config.toml
n_layer = 11
n_kv_head = 8
head_dim = 64
norm = "rmsnorm"
qk_norm = false
lr = 0.000287
decay_shape = "linear"
batch_tokens = [32768, 65536, 131072]
seq_len = 1024
doc_mask = true
Each number is 128 + 24 x the weight over the matrix's rms, rounded and kept within 0 to 255. Layers, rows and columns count from 0. Numbers have three digits each.

# layer 5 attention value, 512x512, rms 0.0226, rows 322-383, columns 192-223
130138125098125168110139117133134122109111121075169180141118164152111088123073095132123147133125
142116094081098123175107098079115113090082120115068112119135182119092117158149053142145087097154
088156121163106150170110101099117128115110143148148146147124129084127116171123126122130142120105
142101075098161123112165125140105112120112120149116140114122100151095119084135118131126155126129
103130109124123122100096099138106128112134153094116125125121142096075151142139123127127116084121
131140099142170101126111134101205119141110103071115140118125176171144088075113094132138130093123
143121124138083131127131111161122128091125143124120139119141126161130131115114118137112126107095
120115061179150102138187150121157118134095153130148096141103103125174111099150096105121141121155
101140118113118154109103102124088080135100107143111107157145135077116136180109107109133130119118
094124100079131141131144127113116113133084122155096095161155138105115096118142150168110132160102
142129117139140107126152119070123115122083131122121148152107139096109091160108093113131100126133
116101164118136137138118112110113110155120136126125111157131168098122148152155125115125155166110
150090082131128114150176167103121105070105148175140124139131150135139108129109093119111104137136
158102093136138136127152145127161129105138109112132154155110141134100122161114115126099143198152
113155137100064100140091128141149136122184126123151099080113150154098122165137167145133124128117
154117124101170187146119145087140137080082105095085150157104125109147135143124054123107127136204
190144154133193175107142150164122164149150106136110150099115102152198123094166144134133148146148
133140117139101134170158104141118126133122069077121107158133176085153088093127122152126086121147
101172174142163105060112118107098132152122143080142116121157142074102132165121133109129102133102
141153188150121057147112160128154115154171101105125137112135190137128077161110186122133086134099
117141145139135146099145152132126117140123124126153129131150080083086102118077143099121122168150
146131151105155102122135110111138116125135145109094121141110154124097127161099177131117096144101
106107112097117165123144136066123149117073096181142130152146072066144140127170074106128108134216
117178178120083148094128127171064137140191138116154157113119140093174191156143189123134093121132
157104070114155128135112147102165141092075118164121117122153086180124128111140067140114137117173
133117164145151146148137131115118103132063141139136127168135179121177116175122116153137101135124
098148134159138118090137138139090096139130152127165157138153118110106141124065137116119136118104
168103134146135099133167152143163109146153131136104135114123141149152124125144134131121129120117
137151187168159134109135126182126156183181111145143102108109140116204171060121182121120136126128
090155189114118140100094140168150176136161091157175113124145111109113189107156144116117119113114
119132143116165185112131140122145113156077125159141147157140083104119112144125156103134157174138
157147122067098123169093189083098103106154126177156136098110146180063080188154090166133114163136
097131105183107095110159112143114125149162160138164113127125117185151149090131166113151158096099
127082109156155115153154128113136086136128137131088118173144165105118130126126116105102132141139
127121178155119129128097116171127139133153095116135119124105155061134142131143146164117121155142
109156099130107144113127122115180170104149081108105132077104071114146122123145109127113142112127
102139162110105203143122151093112144126120061232134179177125143108115129160136112141123144127173
104167135113129144130110130119112119100095116128114119156162129121080085156126070147125148127130
122146139124177144159104145106134141101100136141129151163168165145122108173128110145127147114099
126128084099138132134129115093106130125103110148121095153129167087134159114150085124128124102147
138118127137107120123159112150165131080142139124128129116134112129143124143103154114119114133114
172105186086182121117151147168108146136132110117095120139127198143191173071139130169107061127125
143082083105137095144143143096132127112097138127126160145130222147130119120144070110120089129113
154095098064099133118182155108104132105141111156111153168120161147090104149139097110153124140126
091158137165079099132091112129146157143126167119165138080116102099125146175139162137135127132113
136129126125107144162104154132167104088160090135143127100124112192072083126102066100119155137167
120154189160170054144106137119165152150198100089179107088136170176139128107113096135121114090106
139119153169152089163110185091183119099086097074158160109133125152048024108107028160107094159125
147135104110120160196112121109146146069110150115091180147108099117048067188144132129133171139136
138105136116128141144135126156058090121136146142141111170123208120171190155096132146125084119107
089159122170104124122115121171096111101167150100198168109149123129130136138066093140107143108097
117130144136158107129113159121146113166075125136143116151124142141147134119155095149131127121126
109150191116152107126088142109109134165117135101112137132122182135122162153160076124142114163096
124093085110129160091156126125094124114078128146159138140122093100139165094145079143117148128136
113126133118141114138128100153106164170120160092146075150135179126181176095119145136117095114071
150108101127152149117165139104143132163172076145122130127155093151153152092133134097126127159161
119121153096133148147095129088094129123088096136119105151134150141106178108159053138111122129134
122136127154152100108187152177138111134149156121137137107147106101146132122087153114120108128122
159105098123111118170170114128120095095147159132107132101121176164117086136084169135127134083100
127114123148087163165121122156120135117089134125101124115143088155147130115105072121132147111147
120103139121161155136090123125099092129071124126111115156154117131123154116093075115101132145141
138131125069159151101135161122134178125138144150130149117090124153152155106181142098099153137128
# layer 5 attention output (transposed), 512x512, rms 0.0199, rows 322-383, columns 192-223
124163129132104105110153139103177109121129113085095161107126133141130090159164113129156093133066
173130093112107148148136110163144144134097144114071142127100120114063129121160103136106100159126
077140111127120130114095104127138150150095135122127120157108141107123131163091127190127111132116
173145134145123105125114117138150135082123145127120153115126114123124133089157128127129116152127
142143127128129157126136109138166103144094119106119108116095090110101093130096112150128122124152
153145099104125100123101138105186130184081161105116156130106120116052094115156116154155090133096
128089136137150106129164115143123112116124099146139099097136123120142130112115153083138161099128
082090098153179075136146138149149107120090145144157121145138110136110106123099139148124149131131
096108097119124156139125121162109139126117135101111132159128112116114136152108107127130158140112
120169120085093143097101097122163150127147157149157115158129162117095129121086100152132089161135
096113126149141134124124107142142135136140145125089167155158131140119170164177092137129122138108
089106101110113164116095114132104129125122187130148128142122130119097116155073128156136133126121
090089114145156062113160137161141109094135155139104134099156113121099133107107122100124142121130
120138123160115154113068129132164096079179153119080159103159108152118164158126092143140128174125
153159140104124175101114098092144122188080106132138098143102147106112134111082195113137104113159
161147102149087155158111148143148097085160160118104133132131118138119111153156045167113092188139
174116117127143105130184146124141114121145116128142153110155134126183090091152126138125175112124
159139107120051174148098104146146117126133145112096136144110146103122125100116121102126100131133
082129156137136162095139128113124157167116126098154149131136145113135131173150127138127145090127
156150157118091159131122119097153147180133102131091165114150149122095170145157138099149090061101
138180158117105148108114188107126147095159114113113176093141153122159110146171107101116130120150
150153161131077170127137113113152144131144143119100152111157132119103178130195104107134090110144
115095088134178140160078139153066102105144126156129100152114133138162095102077117108099104187157
120129175108119179111185133136060121139151082149159118135121152135191122143122155097101164109169
132110081134174060153130149145147133109136130117106119126135099138124131093114100113118160160118
122116118119106133155121117150159117105168135132139121143151137161072155153127098162121071121091
103153176137101118117177164124142164132140095093116144124147129119136110136171103116146117093104
149093140150140099144123117152125127117148127160119151108174136133137179111166144099115140096116
124123132120135159108105111098115125135122114169175123134153135130163125134083152128134148114164
119129122125148156124117125103089147148113087141166081153113157145175122114065159126114125136136
111147129115133138116101143130157117121148116153132156114147148145173109146132115155126106145102
123156126115130103111204178134096128137151116094066131106091134138126148115140140074110180105087
089098140139133080107197142141120128131107120096149096126104085109154105122125178132152171091121
096085115130115134122113124164142109119147180121073138131145100118076149141127096152142130129112
126108110103075181107123113119131124134099147154159114148103137119144102135089130173142096116172
121127116134177142127115142109142142165047111156180099133125168100145122123097164131128159116160
131141110118125140139110169167094124111135093136105122160144150128159093124083099205129133134090
134158099097094135137099154110123158142090130072100133148078142106101095128108126161143124135085
115157122096100129132136153107160131139122134087118125136093147113078104132113103182129127135086
101126085125126166128099129151127140124103165117116123154102126125089107128086095173129104159132
125122161125159101113114115119114120145121090178135146107161150112161138116127158064113148131169
159146141102092151130137111103123124123148136156129148115129144130096119108141104094143108132187
130086102153113108148145161181182129116146161118094148109148101139063119121160087145151053122084
125103124140134090118127147172073121092135138100047164104152109119127124150206133127131131162099
120126151144163118127109099103134123157108116142157109141106133138162147140096177183133132120123
167144137123161101129136148109108120126105111113109127108105127119094112110102139083122162112142
121118108114108131120145131090139140176093124078124113137106108129072121131094148128131137091086
145155133151106095132153161092179117142146127077100153095109135132081101130126102101131102069095
152186136127100123141088138107134092085095141123114113121094135105107116107137158146112122155131
084078150133082172143202108167108107131172137154130097127142140146125128139108107089149102110107
059138157143138111098148137102128142150089100102134119098123125107118103172099132130124167092143
104130118140125121127120132126194138141157136129139145157134137165099142174140095191126082124074
117102138118126157134180154147146137153150109109093151126126120163107122182173098176135147102079
098086079152163069114103142153131139093119129100143142114126130126150131133124138140136135154110
094118138115094137113164090131137143114156159133139136147117132157120121160125127163116106127110
129111149147160113105119148142108104103187119116116146098162127143165147111137122075130194142146
132121080122094127150119157149114160102133150097102120138086124144101139139128086153138118160094
091102157137146131110144133136108133132124116156155142101160147111142126126140156106122168094165
160135147131092122130153087149128113142133138160073129119149136097117109078139127102135127105114
162101113094158077167155094157074151089141088159138119115112097162109124115118104116099154169101
142139108098088140157122152131117158089156163103106157136100101151105128132165030143123111161103
128139134143157167112155168118165119095127121159162131095112134166139072115105140163131105121160
# layer 5 attention query, 512x512, rms 0.0151, rows 384-417, columns 192-223
090133147137157146114113123126087145105125113139097115140126133121157165162101124140152136134103
100152124162129153140152123120115090124148138109111159142111118111183173149152167127107131091103
140137137175126137144148117117132126103101146117123139112123126107158122144130123099142072156121
132101132119115158146137119085087149134136133107118167124166121120132120171127124123129111098133
125149133119145125093129155112105087137127116137079125145141140112153124175107170147153165070137
128135126133120128143161104141121104099128145159120101139137122081113110128119131143117160127090
134119134147139119120157124124103043182138117147109137148140153134148134144130113136146146093115
138129131097099132123111141128154138135137138119125130135158134142117132110129107143163123126103
147071119109170123116086109140140120135109121107145109125154150138123124111115135150093100145113
155125140111147113149122163132153147100115102083179124140135140162118098138102114148131105177151
151154124106124131156138133111105136126135125131141177118135158145148126120104101090151128112153
128130123156118159107133118131107116120131128173143149172140137108136129148143140133150144121115
116144112110118143097122161127145108131162117118088101115092120135163124140132128165137097128103
165111139121149164095124095145139145130111128095126131082140153104135165118137142137149152115124
129116129137135101110144132144104111145126111128155154096139141121173105101141123142139100123128
139144125149141111157130105138140128111128146112150132103115104132127137141141111091111111113139
112088145144125139135099172117109082145134154139109150161109146107112171117153141164120143121145
115111144143162093158098099150132133095138118089174107101101117160125117141126081137087094131105
142151124133093152112111108121127145114132128075132118101087124128128129114167096134142157118113
095122150117122071149113088125153156132129137087153112090151110125130153157128086139102098123146
123114122183102141137105117106148125122084181133104101125108188108131186140115166138123114150096
121116121136140106136164120113131183117106097120104114116146160140116142116074134155105099146132
126083110121133167100141128116084142127136135126111129138067109136121144123139145147134159171128
106094137155145158110126094159132121114124119139138084124121105104108128140139134107094142142124
136134100156143107139142169162145135114142127138124153140075140140090096122111145131155088112096
128143138125119097135136132159125122121116128157156101191158094130139177162127136107139136098140
149123143153124152109135129146166120160077135069121107121082103136143134149124100133123111120133
112112110102129085143099121164113122132172157165145084187124121140107126119157153117118158111113
124148128120141119145135149107147161118120118149129162056149111102135125083140125102146134168165
146119132076128099121157132140136132081134091120137129146131147145115178093154143170126119111110
167133132085119145101149120133144130168113168120124152124114112113132121124152116131144167157133
109139124174174096074149193119152133066145150160091110095169122114112120121104136131143138128164
118108160125124118165126137136139145144132170119158142112129105133097103105153105156121122146147
108122120144167142098096148148127144119136101139134144148136127142128128117167129158153140119132
# layer 5 attention key, 512x512, rms 0.0149, rows 384-417, columns 192-223
138093147130183156105128119143089113106144145108143117100168128079136149114086111127119110124137
154120134157101154140112130108118145136103119135110132079108135115140130120103094107140116090133
138127124107097150135142143148135133148124144131131122104142105131146134113132124119140115097122
101122107127122130136136145109118120098113163124116150142117121113117142119124146122161150096144
163081135139137120162157148139163093148123146146135138100086149175128139126108123131116123114154
153112141142109149127126118133134131124129108150129116153155138161121149148135138113124144143171
135122119149125139101123140138134078190104127141111183158101149110131123117161099109112109122160
139121129166118128122114125136154087149135123116137131162108129130113118145150116154119126164128
117149142126152188134139130130143132138157118142142100129098124135135128154149136131107146128149
154123117132126155148131170131142161108158139171131101091130156150097087148140132129118162133110
122133138132132112138135146108171149156133128128097131149140135102134146099104109102119161140154
115146141118115133111133121132120104167114129118092146159118098117104116124120122101131142125165
118123147139101128116154101132131126130119134103144145120102131145148121151145132144144112109115
092135146116151141117153121145120122111136128107111116117151118101148184115124113167098137117156
134127137162143135115153122140132152157141095135080136144105150118114133121133103136109132148155
116150137118122152118121132155127154154110115101118117124120141138085106132083149123125149151107
092128116092103137128151129109141108152161128164110116130122124136165123151106133141106142096108
124120141140096156131104130137156139162142126111144073096118109154105110143139121164115126130123
155121147128133158095151103151109168114118124130145078121102126142112147134135115132133089145129
074120134128127140071145099133172122151139134169167106108116132120126168135156131116105130136155
106123163127123136141108140104109089134131115165046140156154135115096159139129115142102136109083
107096131122093116096117142145160125117091126146137135116097147106150126132116135187116118103110
096130119115155173128172098115092125116089123106077146195033119129127078128099137144126142172144
076136144100127137121144110128128134121129150157161107114125128099116151137128130130122094143128
145124118171098092160144156144101156136138106067075084139108124132121067130074113179121139148073
117112105077145139145080098132164146112159143143149177172130137142091135155106145095139138077135
143117141163084174120139095133194125140113112109109126136149147182123163156145121163120106121148
137132126146140147197091107145108163110129122123125138149045105132081143131156119123126182113124
150138113114134154143104162168131158118113102101113137094129142141136109114118104134161116123171
133107139124159115180131155123116098122126145079131120090208139142160143113097112155127142135102
149135116140134135122133132134144124130149138142128127085111140095096137110129146108166105111197
121139132111158091065122155106160133143126130146106147122167109117174105125092138144132149102103
137136153139160078085136144132098113120122111148083118134122120089086128121109131113157149116109
156105149122130108156173119140113101085139134131133089130153123158138167125111125158099158117128